{
  "num_key_value_heads": 2,
  "norm": "rmsnorm",
  "norm_place": "pre",
  "bias": "all",
  "init_std_up": 0.0802,
  "max_seq_len": 1024
}
Each number is 128 + 32 x the weight over its row's rms, rounded and kept within 0 to 255. Layers, rows and columns count from 0. Numbers have three digits each. The size before them is the row's rms in percent of the matrix's.

# layer 14 attention query, 128x128, rms 0.0563, rows 0-49, columns 0-63
092:112094120164166078106128132166095114131175099149088145130145211074147098088103167134104081128121201119136134194122121015137167154167118096094088195100137086110165119126096126121138163141104109
095:192180164130135167106138138087124135107128196100168112103122129124127141134127118078164153099136138138065123135146090121132161157114150168128150160098144140086151169208108220117101136155119135
100:122117112115144107133118131123115129150113087146126090122137117115120204153145118081065070189076124126187163167111146111126112156116198175122143116148154124139154086127107166182107179086113158
097:160075128164127134098112152146139091095087131178127138160101143096095161118145175169098119103146145120141161093164145170179116103135194135024136118136088141138128197166172087091110102090098159
099:110146124130064121148143112110134127143194156116108099077117147159189131085114135189167103082140153181105058138092166118053121189132181117081147102122086116135130159111181153202128154083108068
089:125143132110129093128128157166143138058139180099072120148096108091108129102068183147188120092112141139068180142067149152162078212152127147113135148200114088148123115099148171118133128120116117
096:097137129121181094113104074077131134084156095106146190149163099072127079122144142134123183132155139107072091154106154095110096181136141131107121069126120216148173143110226143129095132119154134
097:112104152117078096125064132111143118073107106138100067165071153139212168117139097123105145147120142105098139073086171142178097116147104114124132118090219153175116166136171189139096090117111136
097:100163112141117150137168128102100156116157141114131196098099159106115072147140081084177144192069144094116097108179081133106129107141219137095112139135128153121061164114094134124105121190158117
098:131094123098067097170171089121135129133057049086146132111110134088192109176135163152106071118099122133117150127123157132115119103142133140176087147165070107142149131114094174164137160113117110
091:095172099127160124143141146135134156091080100062131135077101138124127151110151135144135138171185137122179071118168157165108195130121160151178149146117118112084118137156152123147140182150175159
099:139099149143125101146083179129137168115146148185135147153144157159119129172144095073214064127113153150117135194156201118115115088105176148093149106165153127122106113134115140129115144097097136
098:103108100144083185167096146144186128126141180113166162123078087120105140145123152166180142101089140152077037167189129139119128197127105150121088126101172143180163159098142106156117129092149047
104:109100176121120092195129138147109174090086109135081154138145197136095119097111143092139075111125122091159138139117078113038124114115124151125156106114072135130142128082083161163120100107121127
104:104133113138102108124085106147165090069251116157122116158114155155121151122137129121051118142147119140107165129190109148130155104090133104075107135199067147109103089093106106087097116155127092
092:170116090144140089141103097073095162132129107114163129173151167134110152128116081128128113101142120168160163158127105107116173078155122084119080110114166147158177128129077130200094115129061135
102:104184112076164131203117163110110121111073167126085083148162115115115046145138157138078108147107078131161154110124119106168168095103136150067175190157140144041117127088102096138068113102157127
105:116133127174148146134129136157153134232152071078117178157197189168152099136155094157153182133162151132120120089111096128164102084096093143127127132139130114126131103148172199123050153106112172
092:177145143107141135113160087162117131178132181101102151105122162134072084127082170082141097126169093157123085133171150115112051141110127122116113189157219103179098109099139142116075103173143144
099:102178120115079087096087072149122176150088170132137190140103119148146120160096153078177160114105122174135183180118149110108128089107159114109122164186074108110131146152171096153165172083125161
094:132152062142077143068135155102127091069138089135094079119172114117110156132066140054137134092115114130121092065074116057170137089105115191100137159089117146107158162139124142154184171117173101
096:159128118100113109114159118130092125190185146214135137123066090108166120119112172068167113126073147127140014135100117183115115164129123147110157081089121161139131120148141126160171083117100111
092:086081124163165092106111121158108145093097123110114068144139089115146122163103082127129139105119146123135158092105111160111106140116060101128114197129204183082140147163109127078125070170122084
096:186124136160106113159186116125091140119163070127134139115145114168144099097200126112100117071065117130118072082154187107132130140130142109147089127053143164166088115177161101126119096122142093
108:049122179080152152118095106106111094187166141145096144151176146119085083133119111179078146119094183119108080130131101126156086139139131117078131055177122119121155148168077142153220112123146189
086:127145137154174116134095124068156112076115109115139059132139101110080162123087128150107083125104129164097148056142090094109115116082104103069128173111091082116065134159161179112130143124125064
096:112093131098117108089144097156110148170028139141121171115122124142130185191084163079134189139107168189151141107164160178131130159110156132102117116116126104114164129181172142168152164161139100
100:103147143101133142122073136113084165102134112159094195223079149073163128123071152144122068099123101067178124159155158136146143158118177213073149159096121072095144136115124123106154076072111169
099:099058141129133109095162088131062115131137111120118065088113081084184110082109140101172172058105094101154179120100145130136118072122160154093124146143129146123147146164123081110113088137138099
103:121155183142105130140102102149136076143139205067072140100155109114200113101149099116121166104109168108104125112144171103170132095192108171166160062152135162158120137118114153154103188150147162
099:078105173128162137136113137088130132131136138162150088110062217099093145136110173130148130163150118141097142122090141164098084099190178114124171129117177119123119131116144109125125158120132114
098:088135093110112164138097186117191130163062117125155130182133176138100126135144200150095131142159118106149072175079111118157120128144168132109176119132143143201120086143115138101137130101121095
098:127115143088177144164133207147134155137167142069145141111114162168159101027128152142129130137093105135117076126164119117095168154177083169096162178177113145144112126132104115110142164123093129
097:109144092114110098156140119129185131145109130147149124110131176137066170101160111139115095117081094187105109079126125142113096128137173149163166114075127110140131097137138123104124142137163111
091:081115175157108129152110089163205157102164113144071137102137051082099160084153072093155185166166081110163136178080127128156102168125153094149087137114134095121143165106132081095142202139134173
106:143115132188160097172154135127117132180063098134126102082138118164148152118143067128154139100111162118119129171156170115147130171112137121089088124186113156146105176071099054106123138145127196
105:107172185166127117130129162150085105147179102146171086101139113136125158167157139130164143119134104103114093153140160076078071127082125135189154114117123112147069222133125156080142168108131136
100:105146125087112157169119096088112119091096140205114153184080146176116124176151083134088146094070154120127105147131110128138132114061131147168107143173161118133089179141143121162086084180133128
091:099126093117194141127194137093129184158140131112160156150113091102158109130142181101164170168095126161088139086076140098142168160157153132208120129127153099165107166106151087091148116148105121
096:179108159143143083133129128100193120143093156066133152105106144166098073180096145136125136126086150147140058144139161096137188091097139168114139144130115119112185167183138098161105177099084142
096:090119106172155106123139121000140121149154150095128172180081135089136141154125094114140121158118125143099123136178136085184101108097113117123158118107083132144066102089107186172195137115156103
091:195141115134059072128147188117119091143139171095115147117107098084185134132119135123105105079165085173106104108111104121132185140147144100130145125129170145133112128106190166098160174108169232
094:150095183176101097147173089157131106101133168150111101113184191062079181088102184110127169133134100144156077087174121207180118114094116138134130149122148057148172086103159102074150126102107110
098:072147182156131156125120088134110103086136099108108137143144128156089103136169068160074143185090078187138115123158134093150124120116133129126153128185122130161198113179083112179104196127093102
094:171108112177101111080110112151154110132115183098105125086083145115050127111106156176120158153089130116170068159092099097101083151140155123158143132101116125123114116173140082134158076156137139
105:170147046178180100198112095126152135120138137057107148103098128193142176109157144100106123085144082082143128143124157097136175145158130110198145139095141179106158069157159151181160132124088117
095:122150109196132104141162141087113091150089122159172102105092195114068152094118123143098170149120132127107120148097193141112131161163096166131172182122159094118152128130149131160107162143174131
095:133133083098083136180115151103089063084134109141191106095179144141198111095104077081131150114102189109108133095131120150170148169139176150138143131105084135148157142127173129094145132165141155
097:156161121118087083159108154142082073135087130142154073179067093131120110082132133129139143214124121160144125113129080107106132115136107102120124075083129166146211105110106049152103188130107124
108:105090127135114163124136126179120137165126146099180131133097133149131086152127127166173109133081058139150120112115141125061061162157144116127169100098176161125155118129170190103132162155157111
# layer 14 attention key, 128x128, rms 0.0563, rows 0-49, columns 0-63
089:159136109172172148078103120154098075180164083158162132091187171198131107159069115180155105114139172157139150125162078032142148136155107173137174174093154119076112149133087108160030158174120139
096:111158100146067140116119124103137151098117148127161124136142124065173122142112171151135105134132169131119158058103150133105143135126106145187246145140129178152157130157123150181191112067108151
102:151164114123147127122193145175089125088101096151145077135134139076116139105191156135086102116122115136145116180178185070183080155081171145139084161091141122124112118091124184165184115133089161
092:131085117126119149157110144145141075129166121065168119138168190111164164086101150153097088104060129175172158119119134103150115098120177117093159124128112115188129063138196081082100104131136069
101:124192127113138162110177090147118110140140117160102186129124172124118111130150169098164055093069168127081098096124126094068175169189118077148128102094132156140148157105152064207120168126087133
088:131161121152138121155165087140155106113098136113101070145144116110137082126135174102058099131133182145068144169139072128150100142131133134070156104160139097150105125147172136136099096160146111
094:047143114126107179106086080144109098116151075088133119136060099141083125095073088155145065115126173121093089185123117161135146159119119131087099099169163105175133113143174105125150136099110062
100:093195090128134114122123090132110117153126161116059144137109116120154146112158208126097115094139099159089144137124170123116135136153085097148108132099166094143132137144135144143149154090140094
095:111104107119103133127170137159108047094154192115130134119112117187118155144155090124129079080083092109113104065080136104044135089134196160136149131162060117139119161054100142137094140142116116
096:083077131099097132094133133169085167083175123144147102104095125223179142168141142133110111150145097113084151167142093145127160160175126006137080154119098172091104119137116102166152173146191077
090:088127121122096171164172183164085170206132144117133133098106168145089135159152139135146111171138104091166064125140147132154171160138169105183177089168109140146138123116147146124123145092066142
099:083085087114148102123115091155144149093084180155082088126167169166105084160171095130209046145144120127108144169137114108132123121155160158101106058144123110128143150128098163177139161143103129
097:103085122096150139068109121151177095121140164147101172147157118097071116181108069087173178146044135122165095183141135151116140158169143107075082072091123143135073179111109155093107080132156070
101:143148128098127149183186069129074111086139093113072125125113155122127142098087210191121066169167149198199134101108102153078104128136108149099132131120135131110163157095112137122081087103140115
102:113146111085116150118099108155112144122165132128209105159124163139093138117193182143143094153139104121114139142223131147165124162083022153075164168139121104142095110084124095139118110134123119
095:152126136161075117092108079119125131170095104082115113158132107152106145121145106146085130159111149186129143170143142131134231143118155171119078174109172109142136152053081156138174168116123115
101:119125102106075111158159169103149109100144145089096131127108126174121118152173099197118061141121147142148131100157065099151138135145117157104096209172173164074117114158095130083139083089119144
101:086067136142194114089142091134073114128117095114110160151139171145142098086143144095087164204184099054126137121073091145128140148087109075151166192143133125147125157144101097143054170094138101
094:174106119149116134167096167181135144143112196163116115125134220102139090160137185133099151110132132142115071109079137142111123144125124192135038141111175133126142164097136109099084118142163118
099:133178157158130180092126115137151133138167142131174063095087126165223121112132151147142121110119162093158199136094083173177142119094141141089136064084132127092110100097127112196129102184071150
095:091094169110063158157135112115135098154107129107065101152150089091138085110109142113213104108136102104110134114152076145176119065138098144145101164108100130123143147137105093111158158088104111
098:155132120107100113145218066098140039109146179174116148114153105126183119154084090109148145132121196107105109147113157123063120124139136142112148092115135080147122092168156088143141095055154113
090:107178105146081123121057108082196118128152125152106107070138171145123152153087076091116142068107115150124160115160086117125037101114145072148151150151179153164159124166127105119139111104184055
099:105080096119137158152140138089046100118098102120135075126140102168113092127140122126149170105133145122076096081114129095083111110094072167157070111143138124147163097149157129170088115171186090
104:104131167065138141161106143111091018138130143181120164102102117155192077103125111152112118107137131127160153151142128165139145134158161121108083066104113110132141112142120145120137180110111162
089:107175069106162137105150116113150157129131149070120101114117188165109125129075151125145168120124125147154191120128036114128122121155164145132107152133121076135104120126155096100153114082107089
092:073108135155138095126121075159208124123078159115110113142116102101176126120121169082085158172135140158128091133135198191097149133175181124118132111114116152117138112214190113131171132129081111
097:163114176119127189114130166116098159125127146151098100168133148113118051097088115158090112140067157134172160126145160149125092122136192173090150130080116102076169155184135120119086136049185147
099:078155136127138119116113126103155132140121067096130068093117103113115188125124164141093086096122136126093109101135133105156135062082095133125155106103125131127207190167151081147092114161109101
106:085122122072149151118065062144090142118157163054154148085094081072173142163122125153148136120144164082130193130151131152122115094175134098127092093118164101138189142106180141160095166163143190
102:108177091101162141198143179117170078138124124116103138151126201124119158160086152134154129141132111091097165169131089191125120053109150123122176103141141114090091108142069109102109131118114142
096:111083123089210169199140145098141114145107132154099099198126157172134108130134130139121164133115129143134142189128087079103173151117194098138112157147084138130114071146136164120135103064138132
096:151119181150127140169157241122079165130115172117145106104157148108089078164176143114104103183176126130106143055213152096095196093173131158063115187192108146143143155161120118118118098109108135
090:123109171118124123178181059120101137137144134119136152145166161064103098119119134199148075130132031139144113115112131180141118124128152122200105122136140126118074078102114121109074070090066073
092:084134124141110117190110132125133152131124156156144180104139116139131052128123122140128144156138156135152171150128103125087120076046153154101109151152093130127136149065154114070184128212164141
102:094068156184109148120163119145114161163075106176107104088116139119119145115121089073123102107130143184138159114090159130162165137129097143075120152176116152154141163099181120135145163126157149
103:111177124073137099149126157177080142119137085176134118097119080103119138154092147105221190138110116152143142076178147097144124123062105192183063134104131146167097152164147132147160141124067060
097:159098075112164222156190097099080124167157179157133124088112174138099126067148048163159106160032123140101142123060151166156088123122106093127127102125151114118097150154141119166166063171131139
089:090139191105183120086108147126137093154172132122208103107113093160095127175105158091119201110139108140124089120079120172164105080142185167157123119167108120155101205096138102106143144092151176
093:158071139124138157111165109106171178132110108091153136094176101144171113151113172124133179080191177130054091206105139124150187071092144113108117163175128140172119166120123120131107116120100104
097:117081107170107161142110132104126140095136130169104165158069132150128097186140153084161141165144124111114060141155098150111118149169177178182156120079080119149097131064117117135151147093086098
095:165177149092119120123134129136089104137090091157149157156146137126166101109056161070121097084167141153120136090150155132156155160084159132138127164131153121099116179072204099096120165118120136
093:152107179138084155125165133113114124123132131153163189128179136087101132105086148227151114185154114074184156116141089148143111101135142126100141175124092113121180101133198092154123129097129076
099:096122123104121189124160153204153150133050081128107165098086125133161204107168096183042156132150131098104175125097130109135115081124116155126116133139118105121165122128114141114088121175114115
093:175102113146100065108183144111131136079090185119161116071078091139108165128116194139159137095125152103116073123152100117125104147160153136130146149103124185091124107173110098161114181205165146
110:142095062175110084141149119104106151107099140083127146082152091128169170167108091108113130098142107053151124128110140092148147196089151097118131146127117202082126155115143100131088148125108114
094:122186074170110116161128149140148151160172175126112130152117115070078149166072130130138155091141119079137124157134127113116203168189160154097142134135079148168153126191136121142102156149149144
095:117090074128119128114113169109069122112133097121186157125119053152117149162119049088166091092129178137153114093137128098115132176129159116151075157162123145139119213138172101109097076075083109
100:168138123159120111158103135091081093090145108144132180167143096156116181130121132163111151158105133127105141133058189169158153111104168112121152087079180115190128136106138119079127090092116100
106:066108134147177087171143138128153149150112162153108187164106059126144138103160106102119112109155083102056122058117118156180113124120090125104106110111145114146127073172084160132079195089080104